Weights of a small transformer language model: biases on query, key and value.
Each number is 500 + 50 x the weight over its row's rms, rounded and kept within 0 to 999. Layers, rows and columns count from 0. Numbers have three digits each. The size before them is the row's rms in percent of the matrix's.

# layer 6 MLP up, 512x192, rms 0.24, rows 469-511, columns 0-191
107:452477478444489492508491488494455592571500440467489515459515506566596466496370478534491459503498580388495530447462526430538528559478464449487473510413503481429514467525451562544451594571420449534506480438541475520463515501517482454507496521528478537433499480519592596443539466411442557429536508470513449505468574530418492422577519430449476554479419414493496452507497449478527525537558468495524485496534473623466469479511470562482549668483537492462498467537489528501437528563529420517410531553455449532537376476538470500591463440463596549510435497498544542616488501532567631578
102:461511430503614476445445556486596563443505431427485541481446532491536506521419485515599497517507491499450446476389501492510478522505534507493657545387431567479503516466465449518471571648470545554584477519540511578457545535476539527549455450468485493487516488534475480501542471579555501513516574432475495575528556485515467528500499590372480549516477438535436547521467513487459511618479439423468508554536474518429499587487525519450513509507442490556487566417557512464417505480432499436514395498501577470492428531457577426462548667480554486489465540540546486441481478504509561439
096:443569527556410436470414468453481443534545544467427556497492442500521508353570521527490500410520467473469535377500394496479478584460525588504503466527552518429492482521483485471546511493509415374494484458489523502562478527466505537418507488532529453546498553551473395499476542541538445477492519625548436470607496563460499519489602475481452492531538479524561558457598484413464496534511583549512377480492472500448451391443535526534440546547535479495479455570472426538526486504431475513482545528486563559528538542471550490608549518499536489472417436426525466457405418513490515389
098:538510542572395526510546479452451443492498471477541541524533663488499426521487454520501408589459371544486535496603493535488484401543514486482530482456516539475421495578592449451514516507340508520502425443490493512526495468581588532540491514559534436618496420476417483522514490508502470458549565566501604543418479441465496488496583440533545498441447464456492514565489534536530495528621396491590535498511573503426524569528487512514493487541478508507455461574599487541465553630525480475497540496559523510499597430484483471424468464547445468556504486482525507550471497518482592487
107:509408524492485523438473482504487502475434609572535425489416534559462479532424437445466461486454469588520509501551575533504462482501586452474550442537510421439484492494449557550481434473422466450449402544484443550459529561559484460550424495386518529592521448546496419529497610450476530472510532494505546409483509495477453477494561484581394526529489489559564523542571528478562453495478512514508526488505443510476612452574585566534457445501443494420395480509513519453506486544474500445452494451473633445478450439493549530556515437465458525569550551402479403384449514491463396504
095:530562416526412449520532475461454501507539423597553428474492560416420425464525541468405431497584457557507492574557538477584509476483467540512416472445569418343489466415534422470495451514568502551430544464444524446519472486519437498409489463486467497539518559485445558534523494500478561549554493426557542486552532384526509504550482485449420413488570476542482440484497523507598418594481448530403618518586553473537513477545416448506506484558458498478535538510601490429500508483467481448508528494494604437529485503574465560556497511453525473518473531587487458489508409503536482481
108:483478448412451465506476440469489449470438508453425566499559472502483496476520421511513427470428519374471481517462479492562460523582574555572566435398561524449533530474594464516513390537548506525500573470602560585571520518473487466535507474404501605437538411477635546464468496458475423475495458618471557516627504381486427537455533535558462467467545458557627463495564479472479473455558465511570459464468498586477566583522439501428480506531504483505411485502504534535531494483588562486467543473486491437500569455555445491498543440521510509439473530533459538521522513493472431492
097:455502530464540559450459521437495525437496465479530438485471422394526488489481448491437617506551549480530465478523649417545462452545472498435488470439517602458495518451483491508513485458456570476504483569391495422460486543563406485567474472526547504471560457529469472441559618509434554470405415451469516549499479496502535482582471542476526550470510518571529524538554548505582443500463457425583506412502535478490483525477538396381532467520458435489477486544559458406377541476504445441501453531491439451450483525598442574489468471423476445525380419506518430458548459557512527509
106:502603485479459443433491517552514490549531462511531525469557513499472650532503524468502473472455516412512476472494577492545480385498581517488443552489427421651535475489429510555611480446510519534623512453457577480442553569570485522585505493489486561461542470593525551624455521487507447377519570480475517467455526539545536524570511480503510448536498392561532486567532505568512552588486480537485465521588530555488462474528551491473418498468445564509487519481513512477498544494572532513422500466428425482364475560496489544466525558456508432544494547424519550581385514431534485508
102:474580513458478579559534479507528498506439616606522503446522495496544400427541496421530543482513566510457521515582470516558474482577428463473454435478514516493448577466491460483509495513526414539508503473579499553519497481417440545454483486567462507540574459469472449563593501447527537547561544507481498572499430571495468563485416464558427548493445488523660528531444500465385542473430524524484501483551542534509572513489510445503475515425466558504463436525488492590516535667463465439532546508533464400562477435513506447502388521505584468489498476447544531486443494458679471479
094:462468488474555517438491392529500556507414557495565500453495494508478493540512424544535484418529502605447414496509520509473538514500491409458506432569515564466535576476438485498407376483423536512372473576436480531538435550547547512479606581442405552477504534465521582525577468516499440584496501498561456555489555516526449545525519557568527495449504437514508449424443523439470554469495487546480501508573438465448564457479473501589562532465409519540479424511471489453516478494591428549572500500560509627476509477537572403446493583420545543545470499461582482426460459520488587446
098:541588503491493513528522527493387463538496501480410497465529498509510450433532578470428547436559492633502448390516501434535449505442460491476618586518488517529521524545538448501467540571458507511549533585522556500508477607556508395549482620522543505479508585466457477590425421487624437631459533502492457511414446490501480438508479494516488530410525535539484489557461498551531524475510504489563396467538547567494403536416573481576526435471521366448531499463494481629481452456516477520566523555429477557404437468500519486515514533546479478459450492445504482522519513477513495446
097:452396581493445445533487454548517411468497515488416504344500475583485520523433560422541526490511472486521462504518536512452480415540548488500555399519509486558445600440460442395428521436520465549561523456509375561553483492560469507452451575392458486517509561526487432547586445497498557556505560491390495563472491599438517513498451537571418470508507467483540494543562463463500566479538425469462581612466475464521469490417556478465499477470549522450530461510495521483390504431504521491467428450525499421571510478569514541515542516496399472522571428530581438533518513587485539488
109:432469401475513501544430467493432512492469475471463619551468491523587398520450536450503554491461449427602509512482557487376459559462497577565509527382532508448517463470435513525483472515474519492483555379490465493543460518474493530441513517509546540500441427516628489434570566536504457488483520525503533460558534495517558562445517575523608541479514473482514493511466484454495502443470448569515519422526529544435493495583455439457626530503434445514456533455582488488442438495574560429553506544464473448501522589484528514501431468531619462575484544480568571483473639375524454527
101:490497416457481391564488538439600514525571592535580503398570463419447442558524467534600448511450493522477459451531508406432484526584491504500439491494490458552422514559532559459454474422555553522496472464502447549495502520432501569525574518427471490407518482586505559539521437496558543526422512477496494445497501514495464469439483506521485577492547537643458433504533548494453554509484431480502503517488449541525470545403455444557551419436481449544427560424419571446566374587519480472408530461524553497504549551529425526564575507524470404574460465432517475465518518489459515549
104:489469483426437539459543550450491588483455565442532483558594443572502544424448497525534525530516542462588504512479526549510580664553521539596424535572407482501509498480522482543536494467625472503401516531419527592401417497478427540550392436489570531465544462556466560486545511470582486374437551464526382468519476450492377526533438477546499472540452420465488487546490450484506520546501528546519493554546537515502492504547451517539520502534456499552523517502482401525507563537561551489506497529456499477502580483574527514538434532473495476397541511587553584515436591468542496526
097:470537470486471519610533556481557450484512515452513419567483479455428524498440463520437414550475426556474544487428512458544592537551513562480424534527594543520594550473517482486420490473488583380511515479526589448470364492564607476508516514496485512483500545492500448415550508534618411459543595434577488455557514508479604482517432487461426546499487599522571459519528464535444481450544508482484480500490455467486623465490593535557538495482461575480480464490422400444575491499503480524508523626434472518448464491537526499472409416521538566508506478563616483510480496526515529534
113:469505425423461608508401419452464451526513505595421557575412507471544458428460471420423554470505408479465470444563521511485468498496452513444492510535544449534522583426514464569447430501577497492579437556528452538473489540488519478431435565487435531509507437555486461537486489595524465447484475571459481508511483529434598425535428504523551466419545516471578494448496424587589503450484574457536501575607477509454477418586466524481435549518546577518487448477401493508498447500501476560449498546558460525523606480630506505509487538503418451496518568505574490540539466524515589563
100:595503494502552505534431523512419486453416553472395438534483490432533492586456510463579415482491493434458584637401519579479505435495435457566519486556554523510487485540483561358556447539526452503546493458497504476531516507475505477464432471582487546545517468546446546517460481520528467462479534487459506439500472470533564475379495466513502435490589478505480470523556512521463497540504569412486536503471522567448456525456525485457609534514431450474532520580512437367428589545556479611460581554627453463461473430456411428537478446450551529519512553514489434482577542522461549529
103:481459514550566512555555472507451367466504465560502455481505555443513489403504463432508487539478475533518419464463483466526577492468575546440464481536588453434447463523541593474490571597453554462497547559611508531486519497523482459532497521510477472567539508446570498572476510566402541535548519650508571535485542542465466599402482497444572562418431444452506513509491474520458393578434483482491447508464468576398451512483484433418529541408501504554524423611531491511519469545508499468458508446481490444464565538543495466491531598503568428538488547514590516564524474425536488617
100:540438492535418543522447436608445523553542453443472446522510490517476380436525490548564451582583514482473486445450505526473415536508483547541533513496554487470431589480494497503507471517515654505541483533560537508457496637443499454485503520588514495452511502564459579445432533432400386415458447483475559553479509502444476489555447529545520586462604385499574539623548540551504545519556553479487493554535528461449419471529556461477502561389620499407531517446493447534436516393491519543576449520492496518489531442476500486436421494529520488486516432505527511482473502552512491528
098:456440472663431501507466442517548535555512543524481431507389526517447492439528496492548458467624531541513499496487404478502468457563538503520525470526504438444520459456468512495483434459448452510527394530486508440468503451541504529513551556564470571487479515535471539442488469503407578519563486540490483458468493499509478445402458493469570515486484552534535510539441468478564444496503451435471558590466529516559475606518514454558499440501558552573264566503533472460577508507508402533473482482484441469503492508412454510433640478518610484498469461471470448434434546541456551587
105:389488479564527442487523588506569501582492572501464452491475446531555473507488495543440507469518524565455495492463486567617586396475487519570488531454478593504454519509549587450527436555538487519507458466542449577519405499493531431490530510432468432523487483526385462489493562514507538493464468436479397494457522449470531479449524384447599477515484540494434464421519490473498558483442491448480553470628472489334616474538590522495473479494493383453574518601520518422482504502533488465470476580431617446578564490484540529500462534457507507536504460400455480453490551507502516547
096:442495461634539513540502495508588464464483518464525476497477554454437491418515582535524521498478394416483553578425433546501501546431463566467537530477452552546490546446510431527531487556443558517431500544470437496509490532546499456671533509507468498566460536498453488522542579492448541567516521521448584543522544541422552543570514454615436425484522551445474410463526554492438495548564457538448549517363470537424471430418467496545416455573491475462496472543481482379455542520530521431490467482465429450512473545451500516487497626462466568503428447497491591498512569516581459527
104:428524495491425500443494571429501523504600376559513462533580466415483465461545515514467508525536429521487474464551459528496561512432460536517555472520518503441589513438462531528535495513550565493594480451576522495496453535573499575551548507507472447605529498523511575597483507531454477386598455608418504480519626496528468466554518507403467522515563477493345474428532480441449462506520456441517390559516553572532464501561519471535485517570443459477521576426517534461450495451549496500557481443439520480494555436593580495568518592488513503527485483544574491475485452437521421404
099:439536443405461383446360543496539451414495452455536574454481521494552444512563524462485485503513495511480455496403500489481534618504485473504492500533469396447512547506467567591502523464408482528447433491483547570391457449504416487542588446536592585503483501503513509535419526335439463476482485461426500496523522545406534441484509479477477495557458429499491514509431468472514474410468513491499479447545470482469444609503492543520482550410569482588531492385474430494453447486529482538494496470457582396498418485560543506504570459426427504448482482493563464460507503562485409531
104:440436449461410510501433536428550484581439455567463563523441424501505522478514478529565425482549539469469511512468520475440494550583463415541550520569448415544506525436457504461512522536536466440490499521528516508486484500491480534492543492431518467420350529556451535444541566500500522431495558519424448450535505499486608507545545435514469474520494438437467470486507516435452445491488506380430568463448564560462436518514539487487587514483520537338461528535544408440383514439447474406501525500468408517513527569521457396425534615506491502478431514470577600448483500479591461460
100:437503512473592481506424531577624479465504564508567498446436524505564400428395498507461447526478492556423467539538487554530451541674488509471473494441497480491474549469536580464478448575511399510473526517507509492532461528439557475467491543557492531498515567445548511463494487540459587534425468379505441524486410449502473513341454464511487552495489487431466468506581449527430457525462424578519593473557519579456503446437542581601540478639472581500575392515399503477515511526467494471505500508476513529567503537476557490536538498458524548467458490419519481454522463550510523538
105:455443453543488415485486475490420427561544475540459516478496559478421579513441465487520489576476507485464486560473460498520534518438488522583538459434540532547551563450571505491467459434448436453457502427591571481439495487495471501465506472494492503435491486436549439558472419422507559514444505517477560476487392539492453599524499412474492476537496605495477696491440485509520433540618523496562513483436521507509436404532647479447547530426483492518586500538545511479510532520491557474485527556521485511549563567389381500515419442551466563524424568507496584446528573479465500553
110:486570486538460509492474427524495509419524462487459556490499455519538493467534520531484515439586487597549541388513521491450539538559450449568468473513478515514501440495517587467559526561452568518478508560483521459570549496481545516534594538630443584501419464508532490560471483539491445527479522574404545487543533563519452440514458480468540409530525415482465441589391593470474518512549538475556522459426487611524576488453568446479505519530455450461451496536429540469636590464472484521523555444495545516504527509423608457588440494618520482551481491509427555452513490627615540526
102:509553464498547413467610501438498403585503505436509549471515488508496496501473501419381564555483542529562541507579582516487475447482511589536497562525474512527523380434532512495489450432506480463571492426469493548525498560532604512488451420489456443484486487603450504380585547567448539474504464574443545482493490444485541431537544540493522618431433556492517482491530543453487498500573525432483493510507532508553357509550482539498513465411416572406443521496593496433498505499459458378531492533514584569469435526471536453503413473421543459498447476509493461630503537460525529484
111:465519551585455446520447477468454466550559520498476475462504504482536473455472544451468470393501446544550529527566524439502537457574397505563501505540473484571474543502424474461462511577552484505453546444525481565493500473502500498438492388641446464437498532422554537524508490447485453506545558424519501533563566384523531473519485540495563504437603440447394496544511500523550570429484507529435576408465412609600455469412554578570560516483521536465485501503586443565483593492470446524594451465542457556581602510481526513451514523487511406422513551516517545393493520525465503451
099:539561451559538483505526426551343472426515475450499542532537441546470440558466468544502414404581434518531464469496493365474460514471407517484493484474613593444479493452598529477499516509494470503441492506466510464491490494490430491572497542472540493625445468471464467541482512571549492524533501408614461453497534539485549469503563453522443500494549437560453435368486505540523498468480621470512498440514467473470500467517520486518422539497473357400496487544566553467536365470516451513565465479422494493498518462464499484511517482519528542439589553465470425379517494515479572584
104:416552538482499484414549417478470469433528493371494619477591545487525538503475551429499404385505482510459466489438576511585536513505556559568551522557515444455501456531501554536515497485486480470548494499499542446518478587474441484443438471430457458492494548511415487509485543505492415515489450532557518386449450523468459469455481459523476442471432504478422542533481527407501446436455501497487467470530500544495423496552557478409471492542514497471474618434599532522522525414470457524452487627584472512486490531504543501386546463510559524492326508534534554573593572459464474587
093:529520409495477431518524491492504496485489453515456475480501528479505575615447472486600456521408505517497459474515452507468473406407465482492579481560486426584460522577373489573547522509436478502503422514548502474440502558562509469610579534543473531529446500448529501499526543460494479491484484502436465436448515621526489529499501549510524565489482472431654598506463408559608485434498518501483591504522474514429427556492418537546483542371491544464533467494449481617503485525607496519529415464611551505562525467490517523452460452510457516492492498382512475543516390553501487415
097:421419511499420569492479506500549513406510536503512541516456509483443504529517517513462512472512503449447628490536479475480421522430477436450452520507504566583470525528418456498541414478484593523542410424473452527583533558573475460446488526470476534461517429447564471517520493440456577494551526603421506422533537404563546490450516549408517535511596560511559488634388433550508613533573484534540466500608453530579474548550516480348437492544577529481547511399523480496532457467475434452511570541459506524452490526492540563440548537523562501495492475514492564498464480508538472411
101:467541486423476505533521526483450495507506498421496509601649498522457551515423453526516517497515536545414504461499489456503466500480555568476605458464528551549488503443580516445518539455452409536546572474455520518597490541509448507509439412454521525485493503504565572543513520409495521532396487487449571512428498466486635487449535492424444524455466483433549440478504529512643498513498501504505511444605501625446516560554604497500532477513503532565334508530508556485450475513444492510508377429496502355486506551476532529480559584530514560507451527462465530525580514560556548443
099:513477509509520442410540444535473469563469411559494438471504530482561533420568461507481474528457489470490580441623495489490613552569539578455421564523539465467465384517425549518480432486538544497465551562479524451570568526524532489499530468533570483499461574470524490506520529611511509457546475523552487545512389470485470533540544575546544496450518467409546475463529484592508540494531403529537529474636439486523468562446489417522569415441541594508491522429547528551624476454499592432497502401581528474464459536449466480452486459445509460534448541477487534487381543486399445525
095:530530502533484517455525483512528543481487472419448550501400500453472521496572584506488516494495484450599432458538498434446410490496516466493427501465507485490519502537452473516537491495479472521514463528539546484556534533559512478443575480540497533455503534407470407568554541502606550519486534507638522498580461587492549533640508552444491506490499469636549461463603479484579568460588495515496567528470527491464463497446445477496531475517509488544501472485577560372510527470433498526584504554506544535473479576441373564454525386429601439582440555445553488465474614403477546424
100:549467449408481554531525514522431545493467499544605529458531469463462580522525507514495522452454476487613523532476579461499519487570465535433557397513445506477491543469543425430536627433502542483498480488473480533566521527540568483504508483573436515584544553460403560474468469490536476539529598503488572548514473467398463429465455414512496576516371432449496524555540542558587467479478444435501485490486398580515570571445551462602541474545549521552518503540455603443598433485424576500561445492482496466466577396447502553449438526518444516487534581542523436487515457470558449490
102:572544458514499528498463430435495594501526472475483477491560519474404426509436456503596510514350435581539547525432438566467483551510468489469502441424473530442552561531458418482471484443505608489508538562548549447428442476539494499579489481517542516470526503532538595521501478560530530424472472542448434428525561500552501358546460468548499440569476615454408484491573534452508459491497541466545490452447445592489461524518528448527565459530502597573488545458465500564465480504490515523472486554545471531544369507532534502463525416526493478404618531522452461571523557565564603524
098:441561555477483582510466624518474461462487517533518537545534543492454504430536546487422520486547465623501395499580505517502507420420452480361576434548491607482515530514508538462571455516499471459496632474520549545615569491496397481431428519478469545493508467411514526489557524484514520524469502539506522503558503518471541518538491469513514551548465509533441502499488515530406413438500557488518624496480485578427441470484449461461452550582510530529544369478507501470504502448544490458489483464416551393381551485486485487507539533384457536451487496458511470540518598514487355535
092:562545483521515536433552468494494539453472513539413539457503462496458539512538519455432466460480511443415451483511507550500516547558426585509495489512567480478377523490431514522555503432407494511456491450556504526551594535553460508473457474579514503424488453517505471483441431434469427636570462540513562511492484509493499515498504407468495560521475493492435572491537480555570532432462492527503499418392487421492604543471531596514447538365532493423444433495430444515540510466468457574560480516536468440529584602393511492569563444545566528507493497562511552544342451387539517512